{
  "num_hidden_layers": 13,
  "norm_eps": 1e-06,
  "bias": "qkv",
  "learning_rate": 0.00189,
  "lr_mult_qkv": 0.4,
  "lr_mult_up": 0.676
}
Each number is 128 + 32 x the weight over its row's rms, rounded and kept within 0 to 255. Layers, rows and columns count from 0. The size above them is the row's rms in percent of the matrix's.

# layer 5 attention query, 96x96, rms 0.098, rows 0-17,32-49,64-81, columns 0-95
size [ 70 114  92 114  88  75  72  73 117 113  99  88  97 105  93  84 226 107  74  89  96 104 117  89 101  77 123  95  88 113  88 100 103  98 166  98  64  85 103  92  99  92  86  64 124  93  86  81  85  85  91  89  94  88]
[[ 98 130 131 179  72  91 115  82 114 160  89 127 125 129 158 151 123 108 104  95 153 153 130 138 126  95 122 112 118 119  94 127 118 106 181  97 127 128 167 198 171 147  84 129 120 153 131 175 113 149 145 149 107  97 142 171  79 123  74 169 101 133 114 101 157 132 116 101 175 137  69  50 196 144 167 143 151 140 172 186 141 133 115 193 129 145 114 167  97 119 162 212 159 110  86 164]
 [133 152 131 118 124 106 110  51  94 126 185 107  88  89 112  81 167 136  42 152 101 197 102 133 143 133  94 158 128 108 122  98 157  97 148 152 167 161 174  97 123  96  80 124 144 157 153 104 141 150 122 148  66  78 141 170 119  90  99 119 115 117 172 122 114 132 137 180 152 116  91 134 169 114  85 132 137  99 138 106 121 181 151 165 150  80 165 134 109  98 134 210 129 106  62 153]
 [ 90 128 140 118 167 122 143 169 143 166 115 140 133 140  82 150  55  77 170  99 174  67 155  65 136 124 133 151 120 115 165 148 101 152 130 139 130 174  76 187  88 119 151 119 136  65  90 108 148  89 123 140 103 140 106  71 116 139 123 129  65 102  44 135 146  78 132 109 114 174 140 106  82  95 110 110  83 134 117 163 166  98 107 154 164 159 133  88 142 181 118  91 152 149 101  94]
 [161 116 139  92 126 150 148  92  97 156 178 119 146 100 102  85 153 118  35 195  78 193 108 165 111 109 122 144 151  92 153 112 140 114 122 155 139 119 139  66 148  98 112 123 157 153 137 135 117 195 119 140  95  81 145 190 150  72 159 132 105 165 187 105 120 160 138 171 150 133 105 170 181 122 124 179 106 106 145  91  92 154 134 124 140 120 149 180 121 132 158 197 118 122 111 181]
 [122 130 100 122 170 131 131 177 141  69 166 138 176 123 153 131  94  97 143  99 157 137  68 113 161 113 116 112 172  97 163 150 135 137 130 192 158 137 117 205  57 114 156 135 151  96  88 104  99 139 118  85 122 128 144 141 110 169 196 118 160 114  73 162 136  99 105 122  36 156 153  82  79 135  68 148  98 113  87 131 144 135 152 163 110 146 135 101 124 190 127  94 147 138  87  94]
 [135  89 138 186 173 121 127  63 119 166  89 176 150 118 103 139  90 138 125 127 124 147 142 144 136 100 137 102 105  78 117 179 163 182 120 204 151 136 134 141  92 165 141 172 158 113 122 179 127  93  62 148 127 132 114 146 124 189 145  98 128 143  90 137 148 139 182 143 181 125 180  59 142 123 148 123 148 104  42 137 101  65 132 142 155 111  79 104  97 118 155 153  71 138 117 114]
 [107 120 198 133 147 107 110 124 163  81  77  59 139 178 192 179 153 100 130 138 116 109 175  89 123  73 156 189 114  98 123  88 110 135 174  58 184 186 108  95 154  95 114 108 170 101 135 129 122  87 135 163 115 110 131 118 145 132 154  92 108 152 111 176 128 145 156  58 154 172 105 159 146 128 104 151 122  74 144 101 164 133 126  98 149 111 129 144 145  86 104 167 161 168 111 147]
 [119  90  72 179 151  69 144 131 111 161 109 159 113 129 165 119  87 119 152 138 163 123 101  83 100  93  92  98 111 137  68 158 125 184 136  83 153 174 135 128 144 100 119 115 136 142  86 133 196 140 128 186  86  91 113 158  84 116 147 128 118  74  94 179 140 124 132 112 128  81 174 154  61 110 109 142 138 137 129 120 184 156  75 178 124 108  90  72 138 136  55 132  84 113 110  99]
 [ 88 121 127 152 158 143  88 162 165 135 113 106 151 151 144 173  67 137 220  98 136  77 141  99 160 116 171 120 130 145 147 132 143 148 101 150 119 143  62 156  84 150 183 124 112  77  96 106  88 104 171  75 209 172 129  92 152 164 160  95 114 116 106 133 148 107  90  77 105 135 100  90  92 105 132 100 112 131 125 116 115  75 134  93 118 134 133 136 142 120 139  35 110 157 174 126]
 [144  92 175  96 148 177  89 197 131 111 129 138 107 121 128 157  78 121 195  82 181  64 143 136 113 179 134 135 131 168 155 121 100  74 125 153 149 140  66 181  60 170 176  90 116 124  89  79 137 162 126  98 133 124 102  87 132 124 151 100 127  94 106 109 114 131 108  96 129 141 156 141 123 130 107 126 170 139 148  96 148 113 184 110 100 106  82 170 131 157 104  86 182 185 160  94]
 [125 157 182  96 129 137 171  71 119 117 143 165 151 163 138 146 171 160  89 160 130 168 118 167 143 116  90 129  79 128 127 169 167 142 111 124 145 115 167 100 138 137  63  88 148 158 155 168 199  90 133 161 124 179 141 153 136  93  57 146 129  77 131 121  64 174 132 129 207 101 101 179 158 127 100  62 152  84 144  96 131 152 116  77 116 104  85 140 114 154 113 156 107 118 145 138]
 [138 193  95 176 136 139 148 115 139 136 172 128 104 133  92 144 108 156 105 138 137 112 126 125 122  95 124 149 151 152 127 221 140 156 126 158 119  78  96 178 142 127 147 131 190  89 133 119 107 124 134 144 108 142 111 133  70 106  74 110  77  79  41 178 159 160 145 138 102 100 149  96  90 150  80 155 122  74 140 172 120 202 175 107 112 170  98 126 194 114 136  98 129  79 117 135]
 [147 102  80 147 157 153 139 147  80 110 141  81 131 149  73  87 116 151 157  79 145 122  76 157 139 147 187  92 126 150  86 186 107 126 171 158 146 131  70 125 140 127  92  83 144 167 165 109 148  95 171 119 164  62 111 139  93 119 167 108 105 178  74 130 135 138 110 143  96 166 211 145 168 116 130 134 115 172 112 168 127 141  86 160 165 128 119 102 155  76 105 142 153 138  91  63]
 [ 98 168 140 110  81  71 150 107 123  96 169 125 125 178 110  56 150 145 118  87 140 215 108  73 165 136 100 152 193 165 134 128 112 146  86 113  81 156 177 108 124 150 125 131  91 148  94 172  88 134 121 154 132 136  98 161  70 156  74 157 139 123 144  97 137 109 126 119 100 110 104  80  75  61 114 111 147 124 102 120 132 124  95 203 153 144 119 109 141 128  91 140 109  81 163  90]
 [168 142 162 159 115 102 119 106 194 136 125 114 136 178 149 174 146 118  84 159 119 100  97 177  93 163 148 131 150 165 105  77 120  91 111  87 103  77 106 139 127 108 153  75 159 134  80 127 142 125 122  72 159 154 122 107 146  78 101  45 137 148 167  77 170 141 102  84 149  83 117  92 106 127 129 121 121 145 134 141 147 103 118 105 147 220 114 160 163 106  83 150 121 109 126  43]
 [184 122 131 161 126 169 132 192 117 125 157 147 102 157 171 168 193 121 107 150 133 167 113 111 103 186 121  84 195 124 164  95 164 166 119 110 102  71 159 157  95  74 141 129 128 109  66 171 165 138 150 142 140  92 137 124 132 156 103 144 124 107 160  90  88 125  55  90 106 127 104 142 114 162 128 190 177 123 138  91 142 164  97 171 145  90 130 136 113 135 199 113 165  87 141  99]
 [126 148 130 123 134 117 111 216 151 136  92 123 174 173 131 170  89 121 207  82 168  67 158  98 134 137 152 135 111 140 150 117 110 132 123 129 119 129  71 182 110 159 163 108 117  65 123 136 124 105 128  70 152 177 129  96 119 172 157 107 143  96  84 146 151  95 128  60 107 111 152  93  63 123 120 109 111 131 121 155 124  81 109 123 120 189 105 132 130 159 105  48 147 163 182  96]
 [100 144 127 136 130 139 135 193 141 173 131 125 155 142 147 153  60 101 148  91 147 100 146  85 132 152 158 129 166 143 129 135 106 145 122 145 131 143  71 205  77 154 154 154 115  58 107 145 111  82 176  99 121 176 139  71 122 149 176 109 109 128 117 130 173  83 116  35 108 128 153  69  84 138 133 129 124 122 151 178 148 116 120 164  88 170  99  72 128 180 137  70 151 125 137 100]
 [115 176  64 108 175 188 121 134 135 122 102 133 172 132 183  75 120 145 147 114 113 117 128 169 105 135 116 147 112 140 148 156 160 133 111 155 167 113 141 172 177 121 138  98 156 158 104  71 101 143 154 100 123 109 175 146 133 121 119  77 119 114 132  86 114 145 120 118 101 111 146 185  75 156 121 151  93 173 154 187 129 191 124 169  87 196 190 113 104  97 128  94 110 160 218 161]
 [ 99 169 100 110 120 142 144 106 128 102 154 183 127  92 127 117 134 164  96 143 119 142 146 192 121 123 152 155 110 150 141 103 124  84  97  95 128 104 170  83 179  84  79 107 140 182 123 109 121 137 124 150 109  60 146 153  92  85 147 116 141 118 176  85 118 212 154 137 136 112 145 162 165 136  72 152 105 143 104 169 118 230 124 184  50 132 162  98  83 121 128 137 145 141 133  91]
 [162  74 145  73 134 142 135 155 117 106  64 140 134 155 124 167  89 139 164  96 129  82 121 112 193 141 170 125 107 103 148  61 184 153 163 165 134  72  96 178  98 116 162 122 146  79  58  82  93 114 141 148 137 196  88 111 142  70 132  78 139  94  86 152 117 167 123  81 153 137 141 137  93  96  87 141 121 143 156  91 120 126 121 122 108 106 123 121 162 127 124 106 204 143 151 135]
 [130 157  98  93  93 153 122  81 133 124 175 138 163  80  96  78 139  96 117 128  55 163 111 206 132 132 155 208 131 128 125 120 140  72  84 125 150 111 163  98 127 106  94 134 140 190 158 101 110 136 148 140 162  91 151 210 157 119 163 150  99 210 187  96 174 119 113 155 103 124 130 131 141 145 115 119 134 112 146 164 135 128  91 152 113 107 183 131  85 127 155 149  86 175 140 120]
 [109 113 156 101 161  94  99 133 153 144 130 112 168 101  81  82  83 106  96 157 135 123  82 124 146 153  97 101 151  95 163 113 132 100  43 185 159 115  98 112 115 131 135 130 143 100  95  97 143 106 152 131  97 128  99 137 182 165 185 117 205 138 132 192 147  82  86 114  55 148 122 140 148 103 136 145 149  92 101 145 112  85 193 161 147 116 194 189 100 128 110 146 140 111 151  79]
 [154 117 145 115 153  98 172 132 132  81  94 152 142 134 123 111 152 195  91 160 140 122 193 101 115  84 113  93  74  65 169 120 179 188  97 146  74 125 157 102  84 101  87 156 128 137  92 108 152 130 112 133 108 130  92 176 147 190  78  71 151 138 118 126 116  84 178  90 104  70  78 124 113 133 156 130 163 126  92 173  97 128 116 115 208 131 148 124 160 176 130 131 131 109 129 129]
 [130 131 186 137 153 117 142 136 123 109 147 116 111 152 149  98  89 126 143 149 159 139 146  90  72 115 140 156 176 172 134 102 128 186 136  75 101  63 159  83 171 170 103  62 129 144 118 107 133  99 103 189 125 115 155 114  65 120 107  83 133 119 115 113 120 167 172  88 168 114 156 200 120 150  84 138  85 111 105 203 165 129  48 122 137 114 145 111 157 111  85 129 150 122 133  69]
 [131  84 102 136 147  94 136 158  85 112  69 137  66 157 190 147 113 143 130 139 170 126 144  82 165 119  71  79 146 123 139  73 121 165 166  80 144 129 114 105 143 123 114  94 174 107 105 115 130 138 129 153 120 105  96 126 112 125  96  96  83  55 109 143 108 136 113  86 165 135 179 182  96 110  92 197 140 144 152 162 128 152  54  95 167 143 130 122 119 105  70 131 129  74  75  79]
 [ 93 163 106 147 151 177  82 138 151 153  99 100 141 146 101 186  64 170 158  85 169  52 168 106 161 105 163 143 123 126 125 145 198  87 168 184 179 117  93 164  93 154 138 106 122  92 117 151 128 134 130 108 159 133  99  69 138 132 157 131 111 146  68 165 146  80 140 140 114 163 109  89 122 188 179 104 125 157 127  91 142 120 176  82  95 168 129 113 131 133 101  71 144 136 138 111]
 [116 114 143 157 103 111 141 128 182 159 151 195 142 112 134 122 130 124 181 124  73  79 159 167 156 151 161 106 150 150  76 165  80 127  99  75 141 132 137 110  92 139 140 178 157 120 137 160 154 138 111 123 118 158 157 162 101  80  79  85 104 145 138 174 167 144 113 123 166  76 170 143 111  70  95 174 105 130 134 127 140  39 108 183 126 149 129 171 107 147 125  94 102  78 173  62]
 [116 141 138 159 134  67  91  94 148 166 120  89 120  96 125 149 141 136 112 172 114  93 129 145 152 122  89 173  84 214 100 117  66 174 137  79 133 115 103 112 136 150 145 123 108 111 130  60  73 134 122  40  86 134 181 158 165 143 164 139  86 110 124 137 133 159 117  77 151 117 139 147 199 121 118  98 100  98 107 130 157 133 140 116 131 124 182 129 141 149 113 176  70  90 195 110]
 [102 110  95 156 173 130 155 143 147 161 138 136 133 166 158 105  85 183 148 193  71 146 142 104 172  80 163 158 154 118 161 172 135 112  71 113 118 114 132 129 116 128 163 127 167  85 116  75 162 129 139 172 137 146  76  94 132  88  98  46 101 121 117 180 151 124 168 135 102 197 110 141  96 158 104 179  58  77 136 156 128 128 104 110 114 146 109 160 115 201 149 132 168 129 113 124]
 [122  79 152  94 138 167 133 100 121 119 142 193 113 110  51 102  94  78 104  94 177 145 108 158 215 108 161 102 158 160 163 147 137  91 100 174 110 168 144 112 133 145  67  99 125 114 143 129  43 102 154 122 140  46 111 146 169 100 160 159 140 180 101  89 130 116 127 144  80 142 175 135 157 149 122 111 145 119  91 148 143 173 155 180 111  96 130 128 113 139 101 172 118 144 122 147]
 [ 98 159 157  93 110 119 199 129 152 128 178 122 149 109 140 130 166 132 116 117 154 169  65  93 150 163  85 129 186 110 145 116 108 125 128 163 105 106  82  84 103 121 112 133 159 177 163 137 110 157 150 101 107 114 169 168 161 158 155 160 130 107 177 147 118 155 107 162 133 130  77 151 156  92 114 131  80 107  67 103  89 146 196 220 113 132  94 115 102  62 123 153  82  97 144 168]
 [ 90 122 108 102 122 107 118  99 158 176 111  95 126 166 134 153 129 151 133 150  83 138 138 117 145 157  88  97 104 106 190 144  72 158 111  86 152 106  99 122 122 133 177 144 151  89 103 216 136 126 121 124 150 148 109 124 132  81 101 141 124 109 169 125 211 134  75  97 116  67  45 115  75 183 190 118 166 145 154 119 133 140 137 148 116 179 117 115 123 145  62 147 196 103 127 122]
 [125 130 130 155  61 152 139 119 180 100  94 120 125 154 195 110 143 135  92 162 108 120 144 112 115 138 126 165  96 144 124 122 114 158 139  88 109 143 168 145 155 144 150  61 112 169 113 110 167 144 128 175 152 120 178 118 133 150 131  74 144 171 156  87  74 176 150  47 135 144 108 141  77 155 102 173 119 106 153 204 134 101  37 134 145 124 151  93 124 137 132 140 146  72  76  75]
 [107 173 135  96 174 107 104 175 122 143 140 116 130 165 110 158  58 153 126 132 168 107 137  92 157 148 155 126 160  99 122 116 157 129 149 157 149 142 117 185  74 144 180 142 158  37 116 100 119 110 146  99 126 193  99 109 160 160 183 131 159 111 118 191 124  95 115 100  91 144 120  72 141 124 136  66 115 110 154  80 134  73 187 101 134 152 151 163 147 197 127  95 156 147 168 110]
 [114 111 136  88 167 162 110 190 130 119  73 151 124 165 131 175  62 164 151 113 165 113 140  99 150 172  96 139 145 114 136 126 127 109 105 160 109 145  97 201  64 106 149 145 136  69  87 110 114 111 208 123 135 189  94  98 160 134 108 135 202  78  76 170 147 125 133  65 126 161 119 114 114 111 109 119 102 140 136 107 142 149 193 157  84 138 117 123 149 183 145 103 141 111 169 116]
 [116 204  92  97 152 112 106 122 144 122 108 113 194 178  93 148 123 119 163  93 130 143 160 124 145 148 127 135 149 165 185 142 186  99 110 141 133 107  93 132  66 111 176 174  86  92 100 101  95 151 123 103 138 166 115 161 137 141 166 119 139  81 100  86 136 122 145  69  88  64 146  99 172 146  64  93 135 126 133 130 143  91 134 124 120 200 103  98 143 101 154  49 169 147 167 123]
 [152 149  90 129 131 120 119 101 158 119 121 190 144 147 123 136 119 114 227 122 161 130 126 151 116 151 143 132 147 152 110 188 100 148 101 141 163 114 167 158 138 141 187 152 161 117 118 161 100 119 120 142 178 182 122 150  98 145 182 147  78  77  91  46 132 171 143  57 153 130 121 130  80 161  85 138  93 133 130 141 122 167 103 168  94 163 144  85  76 118 113  87 160 202 151 132]
 [ 99 166 105 121 159 129  94 147 157 117  52 107 193 166 141 183 101 126 149 152 140  61 122  84  99 123 120 146 188 129 160 147 125 102 118 114 164 146  54 152 145 133 156 111  89  72 109 166 111 100 102 127 130 164 103 118 157 155 170  84 148  84  77 101 147 104 131  82  95 156 129  44 147 114 155 146 108 102 142 133 183 133 173  68 114  97 116  85 129 123 131 120 131 165 119  76]
 [128 138 134 104 123 129 169  91 124 131 175 166 125 120  82  98 113 174 151  82 149 141 136 183 113  79 146 146 141 155 105 171  86 100 125 103 166  95 132  99 145 100 165 132 124 118 155 111 133 131 154 199 166  97 152 100 117 103 149 103 128 140 166  71 131 163 110 157 197 175 144 202 158  95  59 152 147  69 101 186 114 130  85 147 112 132 162 153  83 102 127 141  87 115  47 108]
 [ 93 164 128 134 136  88 178 132 137 134 166 174 176 108 153 137 112 102 110  90 137 132  55 118 156 145  87 107 142 109 141 110 165 116 110 168 131 119 181 138 144 109 136 101 187 141 129 107 140 119 144 112  76 113 143 132 119 119 130 121 159 103 155 179  78  99 146 151  74  96 183  91 150  68 124  95  56 162  80  92  94 125 238 188  98 113 138  89 135 158  94 134 137 141  92 135]
 [ 66 154 135 133 154  73 150 156 119  92 112 150 101 114  91 116 181 153  93  93 133  63 105 128  79 105  72 107 141 138 161  89 140  84 157 138 155 147 136 142 119  99  94 149 164 123 127  99  72 180 157  42 105 144 122 173  95 181 161 116 141 133 126 112  96 108 128 105 118  89 160 107 181 130 152  68 123 109  77  96 185 116 181 127  87 119 142  97 141 109 173 132 143 126 134 196]
 [164 138 167 162 155 133 136 156  91 103 113  98  81 130 102 145 142 133 194  95 111  89 125  44 121 105 150 154 141  65 117 163 161 142 156 125 166 112  87 131  71 143  53 151 127 148 171 129 141 140 183 194 133 124  69 104 161 137 108 147  96 135 129 128 167 138 211 192 112 154 169 128 111 149 151  95 211  81 141 111  98 123 147 108 142 134 140 159 133 150 140 133 127 133 156 157]
 [ 61 148 126 146 122 134 112  78 145 150 135  89  98 153 102 145  70 156 184 163 160  95 148  96 106  70  94 104 138 131 142 114 106 114 184 166 118 179 105 112 119 129 162 143 109 146  83 133 176  39 168 144 115 179 123 127 105 125 146 137 111 110 133  70 148  86 159 130 156 158 115 121 116  98 138 113 161 118  88  67 200  84 159 163 141  92 114 181 113  79 135 125 140  64  95 133]
 [107 126 106 155 157 158 103 144 170 108  81 135  88 168 129 173 100 144 171 124 140  72 174 107 168 127 142 164 182 196 131 147 136  89 137 146 191 134  98 168 157 118  85  93  92  76 127 115 121 107 150 132 129 168 122  87 149 133 118  82  83 122  84 156 164 165 156  65 126 156 167  99 163 134  82 112 122 115 168 157 161 149  90  55 115 113 118 104 132 141  75  67 139 134 118  73]
 [129 102 146 118 125 161 105 112 205 139 149 179 166 134 156 156  81 179 184 207 155 155 150 146 143 157 144 135 148 129 104 140 159 128 129 159 119  93 129 152  86 130 165 143  95 109 100  77  81 167 108 136 101  98 147 145 124  66 154 135  81 116  69 129 141 168  88  86 191  90 111 143 129 151  86 174  76  99 115 105 131 151 108 185  96 137 180 159 114 175 136  89 162 143 140 100]
 [119 103 176 125 119 185 120 141 152 142 123 127 160 136 125 134 173 141  97 153 113 130 107 112 136 146  53  83  92 136 232  74 105 180  66 200 104 111 104 153  92 175 119  97 110  68  85 118 145 103 135 112 159 101 176  78 102 152 133 175 142 127 145 146 135 154  97 122 130 105  74 137 113 180 158  89 168 119 145 137 113  91 103  85 142 130  88 123 131 138 159 128 150 122 194 156]
 [ 83 116 135 123 146 164  90  81  79 149 142 165 147  95 114 118  81 132 109 121 121 105 112 115 159  81 112 102 171 132 100 136 123 142 119 112 124  88 168  97  80 113  83 114  87 155 121  83 173 106 113 112 171 152  72  96 192 129  69 113  67 165  77 142 131  72  68 159 133 170 194 105 127 201 114  90 163 151 102 124 135 145 152 108 126 134 146 158  64 152 121 126 162  96  89 107]
 [ 95 109 107 156 136 110 111 118 130  99 142 126 102 128  90 124 109 172 152 175 126 152 141  96 101 175 179 121 169 154 159 164 138 167  79 152 114 137 128 131 127 156 126 181 138 161  71 159 148  51 141 159 194 106 145 127 117 160 182 160 129  89  73 106 109 101 115  64 172 194 137  78 132 154 148 107 149  73 126 152 156 120 175 113  91 141 181 133 144  91 141  78 152 171  81  88]
 [118 135  82 107 151  82 149 116 130 117  86 170 118 182 189 123 127 107 149  91 138 104  98 145  74 152  99 125 177 121  49 132 137 124 112 132 157 166 168 131 129 182 119 169  86 152 126 184 102  80 194 142 134 128 122 166 150 145 163 206 195  75 172 120 121 128 154 123 153 103 186  84 102  87  95 147 162 127 140 153 181 137 110 123 130 136 135 114 110  90 153 115 120  89  72 116]
 [136 121 130 217 120 137 106 161 150 124 146 114  96 138 124 164 148 166 126 185 137 132 107 112 131 129 134 116  59  86 187 194 154 200 129  73 109  79 102 147 139 185 139 140 107  64 115  71 125 113 174 125 128 146 125 173 119 141 120  77  65 133  65 114 139 183 139 110 109  70  62 167 130 131 115 134 119 177 127 168 130 110 129 112 158 181 111 146 137 107 125  98 136 124 129 151]
 [145  75 123 133 148  86  87 157 141 103  94 158 168 119 110 120  68 121 102 160 144 163 101 112 113 151 117 156 191 173  92 131 118 141 159 112 149 101 140 103 161 117  88  91 127 175 135 145 118 171 131 118  69  97 126 132 172 121 118  62 172  79 182 172  67 169 123 109 129 119 167 181 134 102  53 150 138  69  71 155 116 129 104 123  90 154 149 151 205 113 103 117 123  90 127 127]
 [141 126 165 114 149 128 143 128 129  71  99  82 176 159 149 166 118 134  93 160  97  84  76 157 158 115  79 123 142 126 168 111 139 100 137 102 158 134 110 148  90 173 102 126 144  79 128 151 157 148 111 169 117 133  57 103 246 101 183 113 150 153 152 169 103 101 118 147 102 128 162 108 185  97 169  78 125 118 175  58 130 107 182 104 152  99  76 113 123 129 134 146 103 130 126 128]
 [113 171 147 135 139 143 115 146 154 130  17 150 153 144 143 148  67 144 150 128 120  61 138  98 139 114 144 122 156 156 169 111 138 100 109 126 172 134  78 146  89 134 100 128 100  60 115 159 149 157 116  88 139 146 111 142 237 127 117  83 127 112  87 172 130 103  91 109 119  80 159  86 153  87 175 112 132 131 152 102 112 105 181 111 108 113 106 118 128 133  53 149  85 173 149 119]]
# layer 5 attention key, 32x96, rms 0.0959, rows 0-17, columns 0-95
size [130  88  93  98 104  92 136 126  72 101  95  99 104 107  90  97 109  91]
[[140 120 116 147  77 138 167  93 129 195 186 143 110  64 107  58 192  96  90 108  98 155 129 169 105 129 106 119 141 130  79 152 145 127 142 125  68 130 197  51 112  91  73 136 140 222 122 124 150 141 127 151 125  86 158 161 101 133  96 146 114 176 161 102 119 132 133 194 144 124 152 155 118 131 139 145 116 140 133 153 146 171 122 140 138  91 109 123 101 102 127 163  78  90 105 163]
 [126 145 109 153 110  93 148 146 121 175 150 144 153  94  43  68 162 117 127 105 139 199 150 153  87  99 121 113  71 164 141 150 148 181 102 115  77 125 146  79 137  85 141 153  95 187 124 144 117 103 101 113 112 108 127 182  70 185 101 112 125 203 118  76  58 136 131 194 134  91 164 137  71 120 162 122 136 145  82 144 133 142 104 121 143 138 141  86 117 113 112 124 116 129 136 166]
 [149  83 152  91 146 113 114 104 122  86  85 147 116 175 149 163 163 173 113 151  87  73 131 119 116  58 152 134  97  89 193  90  65  99 150  91 100 119 115 141 135 144  83  98 108 144 138 134  78 170 140 185  90  91 164 131 135  82  98 114 127  73 132  97 131 108 158 171 160 120  72 137 203 134 123 133 125 115 149  95 184 132  70 131 158 121 143 161 139  88 137 126 186 104 147 163]
 [137 195 130 146 108  89 175 174 174 123 190 131 138 158  33  76 131  94 135 120 111 123  84 122 108 109 179 109 115 131 100 161 173 143  98 117 133 127 191 130 159 142 141 106 130 143 126  88 122  80  79  94  99 117 178 121  98 158  98 131 111 126  72 143  77 155 111 134 115 133 178 154 103  67  75 118 123 139 110 117 105 169 151 106 123 107 120  71 107 175 113 116  71 192 132 145]
 [164 145 139  83 144 198  86 101 129 139 117 146 170  83 127 137 134 151 101 128 108 124 119 142 178 151 106  92 110  78 174 161 129 131  89 153  64 149  85 147 118  91 106 148 145 170 110  72 145 187  79 117 113 153 110 130 179 105 117  83 206  93 123 146 141  98 128 165  74 155 130 124 168 121 118  89 119 139 118  40 116 122 204 139 111 106 166 120 130 165 179 135 143 139 175 125]
 [166 100 135  82  99 119  86  58 135 129 148  94 112 105  94  69  87 125 116 120 158 144 158  72  85 122 141 120 105 122  99 168 183 147 126 137  88 155 141 113 150 163 130 105 116 168 157  87 149 156  61 135 114 180 159  65 137 155 115 103 146 153 161 104 110 154 116 138  72 129 110 155 176 136  96 162 168  36 140 131 135 109 129 132 188 131 125 174  65 144 196 124 146 132 121 101]
 [145 115  78 165  97 152 157 133 115 187 173 144 129  75  89  90 184 114  78  59 123 201 119 124 107 117 123  91  96 155 118 151 109 158 136 110  93 128 197  92 120  96 120 209 124 150 156 138 131  87 114 143 137 158 176 142 112 141  48 185 163 187 163 102  97 102 128 160 111 104  97 115 111 112 157 144 175 123  71 170 116 151 104 126 128 136 125 124 106 158 110 165 117 121 104 151]
 [125  73 118 104 136 125 107 161 121 125  58 128  88 182 137 193  64 163 116 124 109  78 138  86  78 115 106 176 182 123 125 134 118  74 134 138 221 119  92 162 120 178 130  93 145  97 111 151  92 137 177 134 201 140 125 120 164 109 141 165  85  76 120 135 150  93 129  91 167 140 107 130 140 164  88 154 134 126 218 102 141 114 114 112 123 120 110 145 159 112 118 141 160 149 102 105]
 [ 77 146 109 160 151  64 136 144 148  78  55  78  92 131 101  93  57 162 118 135 130 121 141  97  92  85 139 141 101 117 103 147 168 155 166 109 197 140 100 135 156 109 168 135 146  40 130 117 139 158 186 153 103 143  70 176 111 182 128 179 120 161 121 151  88 127 130 143 167 157 111 115 137 121 115 114 152 120 172  82 137 128 169 126 129 147 115 163  74 136 126  88  81 138  88 143]
 [155 132 100 177 117 103 123 170 167 187  97 190 159  66 140 118 167 110 121 113 111 103 140 164 115 112 103 166 100 137  98 157  84 131 141  87 113 129 104  67 147 124 108 108 170 199 140 150 198 113 104 166 110 114 145 159  83 145  96 105  99 150 118 135 137 108  87 178 142  99 181 137 156 110 149  76 141 214 161 131 142 172 121 127 151  87  75 125 147 107  95 126 106  78 102 170]
 [147 122 139 113 117 119 128 194 108 141  81 137 115 179 131 156 104 173 177 151 119  97 150 125 170 129 198 109 103 166 157 114 125 106 100 117 110 113 113 106  89 147 184 136 162 158 135 158  97 150 117 134 186  82  95 139 112 125 127 122 115 190  62 172 171  97 102  77 117 131  90 138  92  70 159 164  44 133 101 199 100 146 118 152 104 162 141  86 176 127 136 134 131 172 160 166]
 [107 111  99  97  59 177 178 119  86 130 142 183 131 141 135  40 102 107 100 124 103 111 107 131  85 129 102 226 114 159 147  85 128 101 111 141 166  94 157  99 178 117 112 135 108 155  99 157 161  85  71  99  94 103 153 158 135 133 164 166 127 109 165 104 106 175 137 161 138 123 134 176  79  56 102 113 124 116 166 126 119 128 155  89 129 150 140 152  79 101 121 154  98 182 127 136]
 [135 156  96 179 115 149 166 148 117  70 147 213 153 135 108  70 142  73 148  59 100  75  90 126  92 140  91 107  93 129  88 132  73 100 123 132  98 151 140 115 128 116 168  97 144 119  89 189 115 124 126 133  57 157 147 144 109 169 103 162 178  71 106  57 144 107  95  84  88 148 103 118 135 108 147 120 121 105 141 133 194  71 149 137 115 144 113 154 114 152 157 123 146 104 115 151]
 [133  98 166 144 161 144 122 121 125 138  79 121 150 145 161 153 135 179 181 147 118 124 158  82 176 122 155 100  61 112 174  91 100 167 106 171 146  75  33 163 120 155 107 156  85  87  66 156 125 187 155 118 136 175 167 132 159 121 137 128 122  68 142 204 128 119 172 120 102  96 116 131 122 136 107 148 140 150 103  74 110 115 125 113 127 156 130 190 125 118 139 103 180 126 185 140]
 [189  97  96 110  48 119 146 128 112 160 125 147 137 128 121 121 191  83 106 147 109 160 131 170 165 102 113 172 127 132 153  80 170 111 167 168  88  77 135 162 112  80 111 160 131 136 152  79 167 151 121 189 144 115  69 158 114  91 113 129  90 156  89 120 136  90 128 217 121 122 126 164 114 112 109 148 109 159 110 152 144  77 128 120 104 152  52 126  96 138 139 151 106 162 188 171]
 [175 126 140 141 130 133  85 117 141 137 156 148  88 112 156 134 179  83 146 137 139  99 162 173 166 105 117 186 145 117 102  92  54 117 176 216 187 125 104 124  63 113 152  89 101  93 114 120 173 117  80  90 131  94 105  68 127 127 149 119 104 119 135 157 142  51  95 129 115 175 160  86 146 101  91 113 117  98 107 126 152 145 122 123 200  99 148  99  95 170 103 119 148  85 114 110]
 [131 106 161 102 108 141 119  99 119  80  52 112 112 168 188 184 102 156 137 189 120  65 141 112 139 106  87 160 133 106 150 106  97 117 122 136 206 140  99 176 155 162 108  71  96  64 117 130 147 147 147 121 135 131 123  92 193  67 147 104 138  79 166 167 142 133 137 107 134 132 135 101 194 160 130 133 132 107 188  73 129 118  64  99 141 151 132 142 144 101 128 166 167 128 104 126]
 [151 136 125  85 180 132 109  28 140 113 110 136 135 135 108 208 140 146 153 167  61 115 139 143 166 110  52 154  85  93 150 106 115 179 143  82 139 145 143  96 182 119  70  97 152 126 133 120 131 151 113 161  99 125 126 115 135  81 101 109 104  68 127 115 124 169 181 131 145 139 109 112 153 111  65 175 133 144 190  55 126 171 135 144  93 102 121 124 130  94 125 129 157 126  92 142]]